Part of a small language model's weights.
Size: width 256, vocabulary 8192.
Architecture: RMSNorm before each block, rotary positions, no biases in attention or MLP, local attention windows, paired heads, value embeddings, skips across layers, capped logits.
Training: a variant of Adam for these matrices, 428M tokens, 4592 steps.
Each number is 128 + 24 x the weight over its row's rms, rounded and kept within 0 to 255. Layers, rows and columns count from 0. The size above them is the row's rms in percent of the matrix's.

# layer 10 MLP up, 1024x256, rms 0.101, rows 173-183, columns 192-255
size [ 90  42 106 116 101 109 101 113 124 117 119]
[[131 144 101 137  71 127  74 116 108 148 130 124 132 151  97 110 137 114 171 103 108 157  91 100 155 112 116  92  96 111 138 121 187 139 133 108 126 108 126  89  88  95 104 137 112 113 152 138 104 134  77 137 140 114 164 111 131 141 121 125  90 143 119 110]
 [136 111  79  98 136 148 112  94 102 144 140  96 131 149 118 114 118 124 121 115  76 150 153 113  85 179 120 133 130 119 106 129 132  92 139 144 109 163 134 123 106 125  72  96 138 136 152 110 138 138 120 124 101 176 140 107 116 147 151  99 126 127 152 133]
 [114 109  91 135 123 169 105  87  96 146  97 114 122 151  62 158 130 117 131 161  85 139  98 122 157 162  79 150 107 114 163 118 168 128 115 162 105 122 135 118 142 133 138 121 144 141 148 126  88 132 104 105 167 129 130 114 100 141 130 130 139 124 122 119]
 [132 125 140 123  79 147 133 105  99 142 101 108 144 118 101 108 161 129 129 134 135 110 137  93 115 180  99 149 109  85 136  74 125  63 146 103  97 135 147 104 143 111 150 104 139 143 149 163 152 169 122 140 114 128 125 125 140 151 148 104 101 102 116 187]
 [115 115  82 148 133 110 118 155 130 155 136 144 160 142 121 174 122 149 128 166 123 116 103 124 100 153  55 109 115 128 114 138 159 117 145 120 145 145 133 140 151 155 125 137 148 141 131 137 134 124 136 112 149 146 150 140 137 166 162 143 106  99 126 147]
 [ 94 138 100 123 156 133  73 138 109 137 144  77 141 141  96  85  96 152  89 153 100  95 155 104 155 148 152 146 129 168 146 109 108 113 157 100 118 139 119 143 150 119 140 132  82 140 135 115 134 115 114 141 118 139 160 105  66  86 138 118 113 165 154 184]
 [156 141  94 122 125 124 121 119 148 150 133 168 138 113 108 156 133 108 152 198  91 154 128 120 114 129 100 145 135  87 131 109 108 100 162 146 121 129 123 113  81 163 130  93 121 155 140 130  78 120  85 140 132 159 145  73 109 123 158 121 103 126 153 107]
 [138 142 133 159 138 132 106  80 109 115 146 143 123 132 159 143 140 139 140 133 114 145 128 117 107 147 119 129 114 120 133  59 157 101 162 114 136 127 176 134 134 139 143 130 147  93 125 101 116 142 126 133 123 147 157  87  88 138 146 115 110 110 145 123]
 [ 55 131 122 119 115 166 146 132 121 177  94 136 125 126 139 102 130  76  94 146  77 167 146 109 121 147 117  99 116 121 130 134  99 123 116 151 106 147 147 122 113 172 108 108 146 137 150 144 125 167 105 138 116 128 128 146  73 126 178 119 140 111 131 126]
 [120 131  81  99 142 108 100  95 146 128 140 125  92 120 116 147  99 162  95 147 126 109 144 111 150 130  98 148 130  79 195  54 136 132 139 171  75 162  77 118 144 170 104 104 144 113 150 117 124 150 112 114 131 134 143 116  82 136 142 118 123 154 115 119]
 [134 118 140 119 132 166  70 123 180  88  97 146 130 125 127 159 126 109 111 108 141 139 141  91 129 160 147 144 115  97 123 113 136 118 136 148 122 155 140 151 108 103 110 121 125 147 144 126  96 127 149  91 149 160 134 109 131 114 166  94 105 119 155 150]]
# layer 10 MLP down (transposed), 1024x256, rms 0.094, rows 173-182, columns 192-255
size [100  33 103 118 107 107  99 120 122 117]
[[105 162 140 139 123 102 103 121 127 114 127 135 177  92 129 142 152 140 146 113 143 110 127 153 115  88 123 140  99 118 121 155 153 211 140 125 108 106 109 140 142 105  97 143 158 128 144 152 126 163 133 137 115  94 162 102 150 155 131 103 116 124 119  94]
 [ 86 141 137 133 111 121 109 121 100 123 175 128 112 111 134 143 113 161 124 117 146 113 126 134 113 139 116 113 110 133 146 147 121 133 119 107 177 120 158 115 127 132 133 150 121 183 101 166 109 149 107 119 140  92  90 107 112 118 141 106 128 129  98 159]
 [122  94 110 125 142 125 132 128  98 150 128 139 148 103 154 133 122 132 135  88 135 175 107 125 102 135 141 130 144 141 124 103 153 139 117 100 134 106  94 115 136 128 168 147 134 117 151 167 118 141 163 157 153 112 126 169 158 131 144 149 135 143 113 155]
 [152 173 161 119 138 113 148 111 141 119  54 149 168 149 119  91 176 123 135 114 162 183  99 166 149 136 113 107 105 117 166 145 156 124 133 138 119 157 159  66 111 117 142 125 132 151  92 141 159 106  87 180 110 145 128 153 171 117 196 137 156 109 130 130]
 [169  99 103 133 115 127 120 126 105 104 151 153 125  92 127 180 115  95 132 118 129 112 116 120 126 151 124 116 133 136 114 145 107 132 141 129 117 113 108 118 127  89 137 112 124 143  90  79 103 109 137 136 137  93 138 119 121 126 121 160 127 106  98 131]
 [154 118 114 156 144 145 110 110 168 116 104 187 123 110 117 116 154  94 105 122 116  77 129 118 143 121 159 142 145  76 164 183 156 156 145  90 128 100 100 120 149 143 118  81 145 119 158 152 124 119 101 137 157 138 141  94 127 147 140 170 124 122 132 156]
 [165 118 149 131 167 130 123 141 172 120  68 101 149 108  78 135 132 166 135 160 145 143 123 140  85 100 140 108 130 164 163  97 133 103 144 129 130 106  98  93 139 140 124 126 131 123 141 107 125  94 140 119 149  97 147 107 158 151 159 110 129 111 118 123]
 [137 139 107 138 129 137 108 124 143 133 163 128 128 116 129 148 128 171 136 131 114  94 142 132 145 111 123 115 130 144  90 147 186  79 154 184 185 138  94 122 128 104 127 108 103 101  94  88 125 166 102 152 137 107 176 152 113 155 122 134 116 157 106 115]
 [145 125 119 153 132  67 147 188 105 133 148 182 141 144 142 161 149 140 112 128 148 143 124 149 112  68 166 104 131 120 143 167 105 103  77 133 176 136 132 140 146 158 147 169 107 133 107 104  95 130 163 126 111  88 140 125 134 138 134 146 121 136 144 146]
 [180 101 144 156 144 132 160 110 144 122 124  76 101 121 108  96 146 139 137 122 126 162 122 144 157 147 127 120 138 126 119 158 144 182 105 120 146 153 149 152 148 103 125 139 140 139 149  72 168  74 129 139 127 127  73 123 121 158  97 102  99 156 118 157]]